Weights of a small transformer language model: MLP 640 squared ReLU.
Each number is 500 + 50 x the weight over its row's rms, rounded and kept within 0 to 999. Layers, rows and columns count from 0. Numbers have three digits each. The size before them is the row's rms in percent of the matrix's.

# layer 10 MLP up, 640x160, rms 0.234, rows 281-324, columns 0-159
121:580490553459552491496459514432506483553554468533501488481645513557587495527563490597453429460516441462489435573515517465494476542557486516592626514548524493471573496490507463574467494428561456578495559543459449549520466430423519421508460532545521468485540520491486452581526484543479577658396508463471572568509452545543571465565451461474540417471458557589602523550494538528598433457490567489458468495411467502475440538441510469569543490498448452495505490526474484453540425539507453
110:521508505502527476505532451568549490517477478417583563478427514525450570548435545459415540483482522491517448419547609489459475483415521482556472441492509483527523488586548476515488489575534550576529546482525406499483491513507502527443505533582453487571534479537533465443517597506506522521462460462451531544471442393574528501534494600494642513466398454572437596572414427576542527437476546477465500462448453444434499468583549604409524619536494510610449526487517518522491494497520574
102:547566550567498505479532550524520452523501476544478501487530491541626462478556468505470542486419603540496490487499467458477462635561528489522521568565663514423492600476514469475451501505383530564520507535515425518482521482456500441499527522476482474447500489479503513504515551539562569565473509524452602520515398438414595496538502519444509495517460600515503537490448355521594462482552532544583500513380474464393482427407462476470576456491446507516605532513480447548492508515460502
120:531499574519517524527446623501491528513538437432536507522596554526444507542481590456484530479559500447493504454495498473443545522450438420493507465453583392550562446598552535458479580546496551518525455482459488476464460503523490553443532531563417502439475529574473553536610426480492461577420469447491490449561455540547558576540436554386539526502483481598489447509492400527586501432556483502434564547424563541452456540568454535497598463405541423521464545511538458467587512485488537
108:423548469459498593576506491477546380591493517537486486560452505492474502532524503529423526474467462554532483566489516471495480534465498517492631543474497435451540479501467502499496474477498628477483481480518514471465476544480442536430486599524508481469460506468431491594460493474482552513533484481468519515482427417529557590622522408422535494436381506460512454513478569569492538467477605542527401640566554588511453432517537518482605582595510379482484513577550547493544496505512479
102:479529473531452521472450520592559467538541471477418470477479481511546511498453443513410516450591509559474563584596632468511453488516544464562451465543450476470465530551495455388551487449547545477548452517440531518522496464466440478405526600433538452425515514527491491406494496478622470501490449466538479561451509465453492438484499543522585496524516522577462499564454470474551526508622473522469450443416517530425420570530433487503511553560436520507571640480467405393555527485459549
113:485454525552530478487502445543521502518426566484513513482535473462539570545494536550463562550522510553526537515475555469500532533466507437587465490494537549440492536521494513423476475508514454580586605616551475427494518443434567560475537503577586417575473496449485390526556464434494520515424543506513449503558437502492424573585508434477521580448429590479502554558471435587510397465463447506458501538483594534433484504474481505465520496372483555515553626459601389519461454510552468
107:582530648556511481445484509443426522495549524513420479530457526516581458488501469572429564495483509529476529597504531574464453561582459520460562494470509554449429518523461493527480504482504530509527508566502471511542440517564430476408477469533530460417605519372456491588464497526465418436497504461437510476469503403530493524432509437375548466450434519532415530515529543468524483473602485647478474544624520483576524427517510492428557470408482542429484489545454497555555499506496524
099:477489528528513490463537430542543569542454460516426507498471521500444513486561456471440414470534444521508485572510593498539537507464525569511487505519465512408589501475510506473523487419511508451478477533566516503488505533317534449389426513601509522548523442565482419488535524383547547528517466480512497545600587573500498473550553500525615481502373467649476560571507452474529458418559460399481529513522491514399518507528515522473436514463509461494487484508538382445492603503528526
107:632480568493520513492485483446517557534456517487421537548439478463499527430548450505433449453568470577530494540566496513481482522496410576531563498556529422342464455521479527451524476499498449439511532553496560557571500448496446516468528481622452461451569532552512567403498508432450501538550509503499581581508457512369505533562499484537534494402475473501582599483491504544501427449549522395532632508484557515526413457550479544536428597518509557474553531513497483516484472533493592
031:536580603516539546436495519529546528572521460492491582547585618490519554611531518525377459493517468498548535526494617499507482528504415510504490519474529512430551446563418433434491516512444539482635485525533464517566475459449554472555463518545545480495552513431447503506557486578560484503502518462569509507488480458460598543491582466535538460410461543540652464603484416509584465480506484536500567566520538526460420612516482523582494491500513442551531525537585484493502534523426535
118:591498508472465544519474517624503587539471414549533600501440521438558543476479471442471497528486552529528562635504536465429562492501437515637620448424549479480516499473428404515522468513492480539522539498567527535458488493486552511496565620504521449524506465577564543497571588500448530513458471543522556512446504430455466527506503442510534455458496581499607483566462503522522443485454500556505608543518605604524492548462434527513503417511578501521510552535510483474606415467450487
089:493514485551444515506434465515483486548552460576516473467507514523544484540499493484442489465526382587588490485425711448442492529511555530513574515523568506460507437475418475531573473515490446628470543501507437517543471455495562495508400473524516477525486461581527456436534531482644443454511533493620506469401536539422451496498509547498537476541474490523461493583495550561477529468512548489546554530514493460518516496523487476486545435483392540602673540470510534535524552511547443
116:450467469606537466401420526506535408514572440537457463450499528472431516521511442488487479515504414455467469545615513483494517470428552469553571474539389538434466476493502519427467560548398489531528399484469529510604483447536559479449573482486491501470567566469417415451574514543575497526594504468457580487577468407477506563502453519444488506513499507552515499584493483538571501488508524507401452527446566507402452467400582468524484530538405612539500452515525538435471502516499569
110:479494453534440465557398542524539589479488464536507530486485545498497504506449516536489495474503512537479480597482486553491550406594411562535485483524602561466499591608521429523472599498546469561510522397554504520476493420514439561410543530555607441515503487482533451541563500597498512531557430356504455446557504451594494559516577461453454549472403511488527567520487499453563472443515466450511511542487586501449452491477489469550513512526508386575556583472520453409424493553540466
108:540577600542529488513464426529586602503456563427468498622488539464596589498549504530425441502511457492511382558497537538545501449456521474509453547545488461384527314585436592488418538421459492462467541509566566501492476491471532531523549473513484442521527496521454445489544476501435505454441555524532460530535578506432530486485492536480459465524467465482543561583440434616446435425511434508522526521527528539449449498483489513554503511451525471464494451515503472489538449561392583
100:459498505475510532499474504442500461479628519492509598547478525519490513583516478521434542572565493527530520476525581460438553599480507474441600507484570539461491545527551400534493450546505586535530548454533414471481535359499458474529429479530476521519453545490562505472527525515527436521429484595536536540454501588392570487502489561511574419399467486483457542521484472546547498466482639446540541524551482481488426462535582550591475568472545451563615490472431525554457425532424559
104:465526586476549469423465529460595488518600434563508477493499533474544451590475572575494400458530504514563525490562473443507539538458458500504568590465561503475538419476539425496454542423549554588495453495490530506513440501480526512385483505510465443475561522550519489535458533472593438515382547442467499569500505515576475484599491533528483454523446614450494477480482535582511467443565500521475551517478563581402495524492529448435496499477540421561482453603435492374554417442438562
102:488587604542457535368497520615528492526439532526572551475467531481570498486568449465492546489485510515607476547526546504566473457494472475509457480498494410476464498498488498477539469480442525390559542499512515540561387514470537549471538516527496529391500522510507494589496500482467379481473545416439454504497431507463444640412499416382477510504422529454450511494536507507546526547509549445496528477589555555520502521479533550521492396459507517556474622436517486459557552477395604
130:468463527508523520513515538573496515614517550517543503496517593497519521518593480619466392559549412473566511471456521493449563554584437482533551502493539423481466514496490381565527579561476493445531558568522344547467507453420569486513478460568510549440483538455447461545481578564516432606467559462463500495497518464436519488384601517399536519486464583490607501481484465577583477518490532439460509489510492537436428490477538535571522532486399498520480488488544510538554524505444467
118:505549584541427451476442526535551598489524476498462640597510526484518469560505536486428471541482541499617479613623517576507507475468534515520457514453496555496498450569494412519507538530530497451510471480470475452486434454464463437465539551498550484452477488450462470522564547520477399541436473379499516475581372524457450567498526416493464494412517550457576462513483571491436486428468465468469480520547448507505485611453419537553518465528507573563491475511530530348516544476453576
027:536580522491600518435495568472511479531476397502495586527557531458452531533603554484440400611521485614513529564600594527460539497542476501557534573509538463482468468535369473488469541478514520468541451515483439568545488493477436466541503544554559460495583520476459538524522520548568503548495509525488537492523496485430523533527491496524606458498454500589558488582430457563523507503573511541496521604458552525477388543486470583499469555481353477512568531521589482415456522481407554
097:414527518457557623435508461600518459520519502396475494458485478473486513519560497491476550612461531383491553505451503458482554553525528419506545418496555469468496551476442409447487496513426461553548538520468494447533518477482478419550480502476478504556474528516399467529520502556486493554529445502505605556541511477433625499378465507370546462549517510526436476579431459497564472489586476569466486587420569539529554466468544469511580454499435469461485467495476482594462406406502542
098:558485413440534461505509569552556488471577505482478554496565494523487534521576601500510461532549548490454422462558515524528507474493504436509570502523460449447591518471414521343417484474469548536528516607560525465517495404556412471461439449568514462552463486483455490555486494595475493470505541500488476448548532451520535504552644498535590539431419464527414560535477512567449462516503476535463530606504624497483512544411543468424451472553462403555557460467559465540473438479476537
028:531629475510509522491410541490513502583550491457441527541548562438569526605532528526345505527501457525556519548517550503484555564541466513560552531462622465495530464553489521481453615497390496508571560570500430506575532526450484482443467468541517552452549500439492556554589542604491469572481542488566531481493452425536526512487545527401551468464478567559532566523489451554571429454516504570439543540495518425475483557523537521524525543498453445569524511432581449456506505592457587
079:428580518510551436561534455542518463537543487563540461513646460554563467599576538525499403482534438523517510599564547487531449461530559497457482480562556437521448425445556539503481613470484572419522388513458408543507538525529464533529488469532463449553479463573474452482519503427450524521486439491532522481442462540462452545523502499402548430537461496534397502528448459530519482482521418456584524426398625492400499509537411412512469551503509460534495516499594500434502484504538481
115:565512505511511446501439446530471542573538576522475477520441537523537489502582519555464462603448404429500498503483572473456452473525429485557585482554500499496570553529478446585596484494525561472564530562495498476465464463354516511590479491495515495530555474539432392481514466460520493514426545496544492478452487516398450469563473473532506446490424469484633497568476555537452444526634474497365508588514482468470351526452452559493510496511434447545558513530465447451436505565506450
109:435471477496518546437544475410579508441464489465488446543545494386476509537476504546480434480514475540525571530533535509545500518484460461522464473500472489476499507383449477486532597516483479471565464534455523525557507441342557543443570430482485530420515477444581438449601449494527545555537495466491583493471477491461483569458425563503522527582516544543494509577467504450651547497595585500488545453473444470512499586537478528530568505464358535523562549509509495503643501511477618
091:481528503448489502448493485443450421519572540541456509484499500474524490519515502543494433546503485560489547596484599558440486472554426518503589522512488501373544448518438520516467499507533560463529598556408403457484473388495514535529564566537597559525492555439415524563540560496436491553409451530549469581526515438436557502528526465492563395499455514474508514491525528513566466421482480414468556623579451574365545549492463452480571504477532523512498427543488557423468518512417565
089:532501483401525561490514477527548541569474566568487601515511498502561595420570485539435509452454431561545446556583441482465503538560449493467559648376545383506509521411499542526478498529484489521481514551555433528492486492523490433557540425533561460474465523538503533490485558533463597507480456479499497609502506463463514481495551538499513471558536486579464486549423424501564479457531520417496513540424486402426411581477513487540574494503506597585528513467579587555549431505438450
027:593555524506514519495450523536564499613512463464437579534580530432492527595625513484439457541486505545548473583571670502451541498576418494610587508514495482466512466590424427480498504488489492587530505531505480534557493409459502463473500486577555454507592526526410528528547592529531457555476513499480491505520498458539508539489566517499508414447418534544582513587375428518536444463537480533429526542453525452471453497480474543466490452457500494483600582515552478475490461562472520
111:485459494500484412546532510610540468690481445465474594519497541514473581506511588354431433505500477565441514515496529439392512469488530516520554542448548543477479464526540482494370441495546546497478492469479449494479488487508470523323458479506577503525543536512529515520523571487570551567463486428500489538503493549525548534590561400530471556473405559524433534482377451463486537488492586494585466548523471483512491499532537510498465592546448447523526483457513487451491448474478563
080:584566489486495573493538601554527591600439479499512519480493536547488462538450519433456506538513577582497505547578546565456469449593483438573539483502586560588487498554473461538423491493472547563495594520480483433544468494505560522462453474476469506401562459573518531561500630596503441508526501524532573508504531437491547596424477526497487480445491478537453487490491458624480426560575499499445458547489562582513460510513539435522507581501525497449451453430525403439434410581508556
099:488556480525574474516492463453489602472557499417429476533493482466520578641437596496480486446506397541622529470481591466537553517543499432508474499503488534387596434471450429422418518521528473565519456599397513495498424495525441442495490550566510547527536482583505470484566527493506513550516498505563593495479487486458605512513624520463451546418467450599524529503390505504461489479524500450393468485511488543481508501528530598520467525510521433466505556449493457552485469532487593
102:549591550452497484536495574456544504474556423452486495527509505442518609469497494527460507614541437443451486573495492560463489519544366513516600505421534426480565437496567494462466556428445451443542493576457533433501464531419507429488439542533505520538508449492579506596519461529507556484481466529515538604558521558563563564471567552449582444427501510622526574486479533491573537495566557464568480565450469438510423496510470537521573535504586448486564507590412480456483492461513553
124:525518557573530445523508559489541487536453463445402562599547530473608571585510492569488473522502500544500387549583565496487471509531525545593482485534546414429529380493463475446450514544429555434494530489490502502509450461413476471488523545565452527489556456541509481539550480539551461562496513464474479483517522524434534546561498557537512479543480475508547608611511464617543415437521542436471478551375539481512443543448478521508478603432444532473559608454515424498592444511487439
120:565542528465473647505464450517499465592459488511519493466521555412532597512519477520470518641479548511521499484479531462467569456555433542523486438458514461493495454588547456441492528496519492513571480564497517428561485471408434440424484562467595480409615515511459540591508608556501414549556515568514466497475520505437535498493541553442531502505497531502578510526482489501523539528531543588397554433561511469482461484483489508421566398434379441468531569557467449544599508546481486
082:461532621475565518403530448512465437529600511477507529499471446521554495560581440566464453402508475464525506515497567513466589538513541416520586578502509538544543533503538589521532464478497387532461616570560410515519516437535478542506462422493519562412477532519557535513480451503532317554484498496580529497437470533443542498461547512490447454473493563465502485534446461584481437467572555454548492574530583453474472418502538451572531526499410515532575537429499526539531477493433523
030:526541506538488567417476532500557490516471452508437598509541643481487512562520510495428434608512506625484504539557592533454563461563436469637498546494546522482507461589424498484465604464504570521638504493521464524609499452504479492477551498534543430511582475497437523546550578592513477527534478490512525469543505482491526538452566479473544473413430554569534515649471414525514460477513477576441563544469559486567454553505495535509475429513467475563521521543528479465518439557480497
109:471573550521369561441465491478576546542461527563519526549498517507570508609474481525451400427518510548519434567495521551452472513599514529460612633490525470500595481461538540528475594467521496449487566501523373503470446510469443487482544568581430570410555496425505450587548460541507563540417483483484505452468468507517534530436548535426599547506460485483488445457480485577479514455507477503470447589452573446428514425471510494457490448469522371517471491485490498457584537505499543
101:481576582653521473554443509532542456491579466486509450533554546406541442412459501529489441533594395565589436501534476463530551459580454537543488640499421466535518391536441514524465620474509489445420506468576452518473453522486491521471507519541518446459534476513423447528519455433503503593426467472513483461574544583457555563555478513556487545502453552553535513501493512523519486468499515508504492543558459493424412471537544452496446499519562436504511505564528582443534532553498635
103:447478548555486479486479632562528449531535495537495490524516493504483470506447523564469440565595514473442514474427610433510498507461435435527531535504503496513509443484486528475547494523472556517560569536391355553595462456463519451465446553471600454464545533523452421496530433507614499537511390479453561611518463428436494461577479483494589481428492582558519513473470413481551467532485490488497546459536588527488442505524456414462559432495422506447608530420441538455523529450460495
027:538593511573519525422498552554552485461490439510446654522497579472470563565499513502389436581517479557510477499573511541564494509524460508568531530451532444488541431554508437419491588364413511524647501562488468527524497465429520459446472541541519406530575520474526550514569540612525491498507494473533552543471504442487507532509557469430516479464481540525500549594441444516523461496508494513389542589494484526459447551470555544514448567521426460623509507498573467449492444500493556
097:505488603584505489470495423482489468491577469505533459500476544409534510459612485550383420459366511490494478544546534462468501517531513559492511459489511497510544483528401497514521472473491477492512518571542508452640424514564359508404452565499500433477536526484536504511496538525517441534492449516510429524568492482513539552560478529477517546450380501606590641508505474475520470428525523559520579565509578455481502524464501512410483605509490537593566511487489455422486418570446509
# layer 10 MLP down (transposed), 640x160, rms 0.218, rows 281-324, columns 0-159
115:582411546453551526488490471523557433561531508492481423644489456515546433509415489592483481530435457433485487501467465504423427538531529495514449531383473472415445558522516492471570493504541464405557402461492422513488559543497561497459477446465497451496584500548446469493396495472464556526438482521405556425567445438509547501567473519544617499506562489572521445527560553449538463590540502536503502501447345529529485435460536454553467471522491408477493545483428517475504586501495526
112:401493446496365518421515494488439561515539553397482572530494452565492543482422513504500566426488467379532509475523486526498462476544450560450524526491456447566554572433529550506553524549566447506649536538468566546502519506569456511522429400471512603567554519513444384552523463567462557473467476532520499609435463620548551540529505467459508481560544498448483516478535481549465467513563525549537472422422494394511511464496473490474399482440496488506553529476446411470490486545462485
102:363496400503525487457516603541524471544471460445464411471471460519461479530510450485417486497471474497526490485421471565520464563436550494505452519466430629538550485482620510455516499486476443413438617591419486510498499446382515583490503412386584589484566466425468470426530521494580498481539541537518520462482469512513442544522523511528512557640529482523534482523443483454516450479493456504503513416505461477543436477488493433528518470507633540482564557528425485567532491547491523
114:505412612459461448513412571516454467467503524440467491498469437572530452465463587550500436518466513459510509503419232512437530437491526485498515421422451516483481505499392580494439408531499500473482526423470465427495570517440515515568539521497503519447500567516511486484499471443482512565505456455631499497491402479510509508500498514480504470495521471439455563499480535473569487537529470568561470483532549414504429529530413505521489496480472491527462538563527544511525588573638512
109:512517524462583450458547473511456469544522428528509451481505506393586570585460492587576565500517506441523573464483394534505425494364524427495457438383528524537530502548517514433549469548540568367421497467486469525530417580430501488541458524556480440522552460527551553435513529486482556499494562466472447497391498493468506525512473562552471491531530515530489565468536554498533507529514470536510526559536552644406503467568544621588534521460489500450550591453527568500478533498516572
106:514420430443485505544489493495422525581556482485427492533534411548508488527520476549449474613538468464565455388414493486557394465470367449560547429454476490525455517543522485494482560505586487500551467454411502577492512460518503490456460457529414467558504532534489565521521535447448398586441551553477425456437539515568524532452526508601494526471483437515588450456537507494436563471429587561540527480563474494489466414480541578440445419467483420508426437588550505512537516433499509
119:438493497582464524477504544526568444432555512498479431539606560484497502436537519493421432487503472429436588551429460458508434486490478459517542503521528503431536535418545312540534590505474450441517465550532578486427516516561466574499499445528492397479466540444571424485530404493546540506499519593484470541438437449541503465461499521558469510540620509505457450470421513440543439463506464466476443610618502416498489432438484501516479453541581564491474475413495508448452503499463487
113:430462541511521540437433565678432552433470481361458533515467562445507472482504537446467550475406511511504488504537473490535414529501517509497450397463550462621540445463473467521573535435501485438476487523581501515524531582530558501433595490596506478427561480440437494543576458436473549459540509573456498533520591537520518461590538523506491522510499541563502477521555506509496431487528541494477430469574460490402561472581523423554517515422502533501499460488639532429488518465570510
101:504486553480498446522496554551430495604518482560488330467468498440487468626549566526463539448522470448494527512496450419569496417471535527486501530474516546403544526555533505480429459477475484554572446527513537577582479626506499505537571496499483517516619544471422539543610591534542532482580438502462553497445483520533455503499491453471464520560460425496443412501507499435541544535517482540444597494522453462480473463503635538499462455521561505555369427449541491445520480539445469
109:484495574582514590476470398384368551565516436488506479477409518449477532443487567578531444482433532432508472448522540530451499480490445535462479467478510547531617487524529453633583538452471453499541481398459497416520498502526487549466533534448411532540502469567490539517418500405482500464440603452555511654488417463553504491524538564466446550479526461543533442473577538489495524450516491519528439482512506566486504486510509515513417583472595493478470466536471555522484409570464545
028:484419478562547470507438439472348535482496441509408401449422462433470556567594510469503536513554486491543501485486486492543350430550503524490472516498497484585564469426522422627428536460478481534427469498538551468435644627551569638562600473520524489485488409494424537526476508499451555478529496472535476488551477524517430477461494444531506517505552516477568503466453506505511442521487539552497481469497506392607518506466524503477501541510503471472534525538536541544585544465490478
116:543419511499502546544475465540420547515531402458556506457563498481602532460570589463539501533444430477497566569500542461480417430510547436538516505480511561483530531439495359445492453579458508530515570442543494430453508532571478588482537532502442419487498466570538437415468511444557479528482441507488480481481530576534552485545566488468473491580463483473495472444524551560627555485439481493443410468511529559468456449505519440423538515521320519481452442552626538567484521483515502
096:596541428433464536432529540450629470421474486539391535474512565463476434556476557503541506516402570484482499634558526514503510520427499489510408441485574512501539531532551524486527495514604512532504497492446494461444537526438508434470548545515551567495541451514554554433529427483384549511483461397305443554475464496528470540549484499475486560506451495495513444501515478458451527548488401462478550469435449447508457564438549471536531476534585459421417518534513485521500481494566572
117:488579461459557471433511479474433472441460543576556408465513577629491486470506432507573578519494433509513536494506570435494544483456468504572472588411505616594449509537504477573525453479554421501577555445435496489435527525564433476444487378410649481534465575451465523531523506571503457535538480501469458498490491638487498487492561462547544593589519482590558476514512475514492445544563490490511413497462515561491449419534466455523531531472515464478585484497505542503493556490532454
112:518488483414532482395549468516528469531541431573541514541542528543443467473537488481516546442569549468482460463491467551430559543565451383482479490570535551554446500496471541569542410469541470485538419459539584584529558472547533567488391448487415505439552450550491554420600402414480495522502578508488461551505429562435433379470484535478515403448563572452505442398491489581428524501499514456548476545578510503562460435534533565480462545477417443490501565516519445508502461496486491
111:519452530476601598488566559505451523496489566608534545502535566472507589535504491466510435486485493510486472473443553429504428550509460401554551471563594481431447532545525487444394538469541553573540498525501549524460533448511419453498462434414526444526531501438408456550489462525444487470576496544374535417560485483518452509493499600501463615452534498527480489604528455397530546458507456524468521502418531550436550464479590510489553522498507510524508438592532468457451461382559440
102:483549553462489498511491572543483513521531618492557478553512533462403542446412501472507462518553477475561598421469508540544420470495498547458413427552512469562559523553526572453539553626602493531468494498530418548519517547604474505472544533447542517554443550469444412489558443525370520475538400523492476531483507515490498491504508550571489531530503512554556586557454466462426523533490417549595634445485420521480475462495415522552481566494458439534373498568512514459498498515557524
103:580508522532470460400513433574474457508488589444453565521535393555495520510504427449460510504514385515579458441464604465523478477495495388648493436485405468491546498487562607513493537500470528531512521543441508543525534417495591470518457435444534533502509470520548502496533419458520541510610452472356459440437479562460458474531548550551574489459495508492554569536545482521571507530449524440567479561496543464539489476516470487410524457499371572492459541453538444582497501506489504
098:564488561459509427605471422469524476473553445445516522516396510516431516472518610510535452530483555396514484544545417493545511536558447418446547529575501498442478481402606538441503527513525565467570557563394488442465501508578541477560524469430426480487425451528493466480469472473449542533514498420517581440494495544567491494568482461559530469573564543604527426493495501503435441473587552545497435455480562447498489539491465486528425574611452470361509525531456533473472531558467501
126:515423573477453536490484423475432456454501502570505460518537531421537453436434489557506543548588512609514436559459411573520476562440522563593413533449537453463577529473586477474446539430513491579451499508490455426492516521541509519476443514498450474543476611516578527513573444585513516517519494373566549483519450458501440377424486430522535496480439477497548496412475537419563492546540470557467439476427545458529536595579539511461486486538558550454534493523551549571506496600478535
117:510472578523482400543501512583512467512437478524568543505508524481536521508494526472530568471432612490510575545502570496474443464523491531466507502524375397520428525522544460426551459532458485470567569483462540394480538481524434438478546447442451485485518460488450466480443495523448481564485420540408453584481465553492461487570554543405505442511433477540434484447540577415516504383476479492506589457475410520567394467479467461538634495415474419605508434481466509548455544541493458
028:476514450557483593523395574523541454429558488519554467538483573442396461397390542546439516567480532466508476488402489441520487471546553537534579516473512465478425557516454474577493597486548432444510477556493465504496490548520538521553551544584464541512513513504516436523575522529434548448524433534479488476517611521584491483500482520488486512504413542596372511648486460485506492538534432514594496479404435530508457450551545496562534448527574511456581567556502507502530533491589552
099:540546479502474502570491482494500463548532470556490535514473547489544497446570540375399487373449450586462623581495428444498404456449580532561493524530602486529584546526561432548517475591475501512574475535509485565495483563518547538468573514478532503460497465453527510523558520499552580549505469418416425543537507492497374493581531443485514550549484530491542497597428514544462565527514542478494467511516461456545478468475567482490450587462663486429495542575489527482531569545443508
100:416436495458530489445573545467524489458369506496434490495482488558473465430400553535500489505568503456491475573537563581528461486467566499395451450499507494449520471538454432449437508476504496504460475537430503484417478476495548603504583491458636572419497398535549507546521496414524613492510522493453540438504566481452491485495562534502464424536444494508387403552534572569526507575453513498475422400492487526427490517511502526496549500470458577482461411581541502471532599588544497
027:458485493542499569348513432495544545487507479504555497515524499604496474535454489553473451373532549555544533421503464472541509465481508426472480487573584477491524486417507508470546485470485510466499577445594541512543503408550459484453516440524630582409528502518568504469449477474546493510439461544549486533501442565484461533452568569471564496518538516387475501428417496456587524381442473474504458501514432592519561445495569483526501544492389470531384508486454549519500453427526389
089:557451450455498525562482473415445495492446538490506585462520485473523547377445477487413518525428484427503456493525561506449525540559419466538499431417522496478505546533531540551464512561519508503488540496492469331500420469422511457469517539500608611452545450383506489415460480525593431517459570523503491437518424525527467506455565469616515502545503468409592518500493483594476456503527612553517459555606439487549505486476530473520477400492462521439428525505491550532479485504443418
112:578448425459497436522505446463452490574581458561458521577452550477503518522469504477412495446431445494562530554494535547495484519514489447439549512499510437549464479419495446500473527497543446453396546433549483524591495546540558479453517410521605533446480443362487598450378580455454494539515504490541490497542535603532525490353568540536474411486436489481476475439388431543505496492563549492491548516512437462555467473550514453471533531574503436432560503456458499490489478429501396
107:490489466487517497494533481539500523591592570439444426392551470477457470431516530491491417398437403475504425411554450460524516505449422446422491473524492477526525549536568490459511463509519422470539485467479547431439443546529485539474598522430435457479495513543559522546496476529435409593513457493470436499545468582436550569441557468514540529523471493452547465527501560471426464516543494421417412427409446424501528579491483535502531472406524421565567539563557478512562479550528618
092:479445496415417555502518538526472440520517503590467498494474463465409500503553537481488553524541402463399552457454598499549496531401547456509483480382539478541509531595501545519428528534515530471521475581490542577510569537564526495481465563474463568489539560411507511464468502473532454503577455497473521544421511421484383512558457487502490459473456525414603523548475627521433561529437487423432575529508510545506548531616586486443466426475519394529388531516484526521452549544492515
095:502415459512492456553400530551555561471475471479503511416367494406531591494487488475433521547485469407458498524463573422464500488537501466489455421481562445481587482500447449453507452477470460415504437503520486493498513548436505526475549549446514481595449573540469475612423492540490548565549394500542471460373528537422590532533494508465406477477451505547456451530507444514486593476456406546498464498484432449584575524494580535464396458508456442589497435491500498523479545418503462
023:495529449376462533489526487485514470507437545559541447424567498535506522540585470325636537456555498512508517526466510539539389468456492459543464522413517530522553514493566490490489480476494551562391516504494542569500578457531433566481525538468504474503466458533591575419485517550412550481633490525516493528410473577497501572500511468514491480563530422466518523418534489374464506533487610457444460563525539482501548499462527538445532535479478509450499497457378508510499470377539469
111:445439534512456491492469497403448507580444502509423484541427432599549481424462623548438557517493543420503401485474569565511563479482478458561473516471485488503585553474453565516488530472473541577470478519516527540528592609497456489457552586552528475555492485514522514547561519522613467483539436635537478502526546498463529451536550611473464528493538476538503581642581476474516555419515433428419492606520480490514554535555463469487581479459519535546480530514487528475499512462408437
082:448566466456553461467453588554559525442476494509552491456523539496462545489515435521519476480575501622593552543452404445487503515500521497519489546503512503456483394496482426639533517446487609517527505595536526495561515599596459423401517422477504454446457547517436424509542456495524532517456575511424545537459402507582354451569560488540438478496501474452448504452484453485465465581469447432481539476453448429486491558528460483516515533473599555434479465548476418481467475529518458
094:505449440603549485568539463473563438500509524511499537485481482445489477516495515383484552476618557484585539519456575437490445438510583491503508578499518496483502573456475443501446399492490515505612508561459451604459518522486483541486478417535445539605521433518598476481454504637524592482505488524487482614471505456435500583541552505517526609540486485476531476520516458468574480603458472395509479502452498545554513518521523516487609480513428382445466547487485435576512510501538586
103:515554479542482567570545435462515426489385527507487486489506390469445450455590499506464540527508446542449495512439462498481526537536565463566523550508469539521599553549499460412472455501462535519497437559462572442566545486444566485412537500509428442448461407484404605461615499480433431534565427435496500490485580422491497534553506537470541486437523471537451406422523532401506381499474541523408417516478472527482418429446484500467472476523513498587515501482476569528501446549603489
124:533485484527561530500472507498507458516485523451438434578523492543568521425487486559501505452543532489356477448577479558493416503466485565531473464514437423416523533412444475522436453518547428513508608501417419516526529602554482563669532426584373484513548528528532486515424611486537509568504505522544444517511483506426483477525428486594508495514484429433457466482450560581531457460480521434537441538462535491538498442454440480479419495479495507471471542547470499554574461577571434
113:504557543557459512543531528495510450453470456548575448514513524542537517482453435527742500493488406592407548529509448469493491428421541450410502441535573509564573462532545535536499399533535508521516504460461525494488510458523500492530509434417430529463467584540560453533481529426479488474497459535485560436539489464481471465540526572467491542478538466480462549308506517492575588484517535487513514494508479472538603503456501466552532550440525630559550502479433455507498538444451499
088:466446467502585484571582533476441479528473498515537475516444684506531521429439558402461482568494505507555527489489483458535504435478557500501440469532499572499523444465420424476577506528520453419523446497475519427535575415549385665458499498531529494587473486459451535475589514557481474500540531529423435604515476501532503485549481529562538528518505556522552522460496577429489547440471503489455482499459527591526566535524556473450537538521555508520415584578470457405449549524579451
030:484384475507489519428493430519476593454482480602496574424533501517540489475438467578524535483482475508503485474612443479603500553530529561433501504493515441493435521504531508503478499425722516475547485486489458520513455500522561501520611445510502543478507567515492511513543597465503488489441546446464383483416524446489368483495516511495441516474578496514499425534499507625493503489494500580483538511496518503424632492512525498555473514548480504538395481412570540532437565520567442
110:475456459449516428453593500433542507500532550485449527452526545523466460491543459426495497477502442487463474509597538541440526531434474427551480520454399574618524530490595505433518467551476548510481509444412557580368501495397431410546506463411483436478538536458478463418523456550584464435534485567448476586543452489413450488520502552596490492518490540527473507454458554541498483398479448618543604563474503450513474515569552489533479488506445430535546590432478511493533519447547535
103:479489549441457501453448476539542518535334574508542564578475419538446442536598464458472552587435488495401531500474516471554423404418432537487495491485424562515591584429509498515484582499518539585436578523470501459474546545436490605513535594472478451536485491459465496566472598416526523589482508515480514519480553436487557488466484512474477488404517425425549498551448477394431472545478471488464557512541439504549471425466495447496496480470473475459461524570500560570539583552481503
103:508513508476488500545541521422493445424544583465483555469552544516549489491535482577478510557479540549496510441553373447512518510418571457488474516386504475514426483371471476498485565560445454523527475510436480538547472434428539523538520470589532496379426510443525573411492419507508503508455521621417508484459469472500585437636441545499495592459471564506425591442432476407476495509437535551487543507574536532573456498419424501427531457513507475535543493520462547448546473449515471
026:469476505366404441464512507565568524511440495495541551536509485395517522443520485555497454498510503482446547615508504577474457456507573565522478450495485482398524535457573534471546400538466454497495563490481482524459548570573425550426443486449483509462640466508440526539448472452475537527450556438520522661526463477539520517556423480564485530490532525361445515476446493503491404543489457504518611507459559443561448551519496556537474544477500560508415508512434548493604484444479458
093:491499459568595485481536551456407467378525430497511566523469601455490491498554533478492402504522498525567427454461578523544469613442526505521528514536474490496512458507488528485503457459590514562407577459552495531473472442467502497547411468532446432541514527529502566396452577397479444419528579480373572519554491566431470503471533587431495583494536473514528561446473539434500566511524455561560476431441568452596627542464485472459507467501466534550563429471458507511494489512501505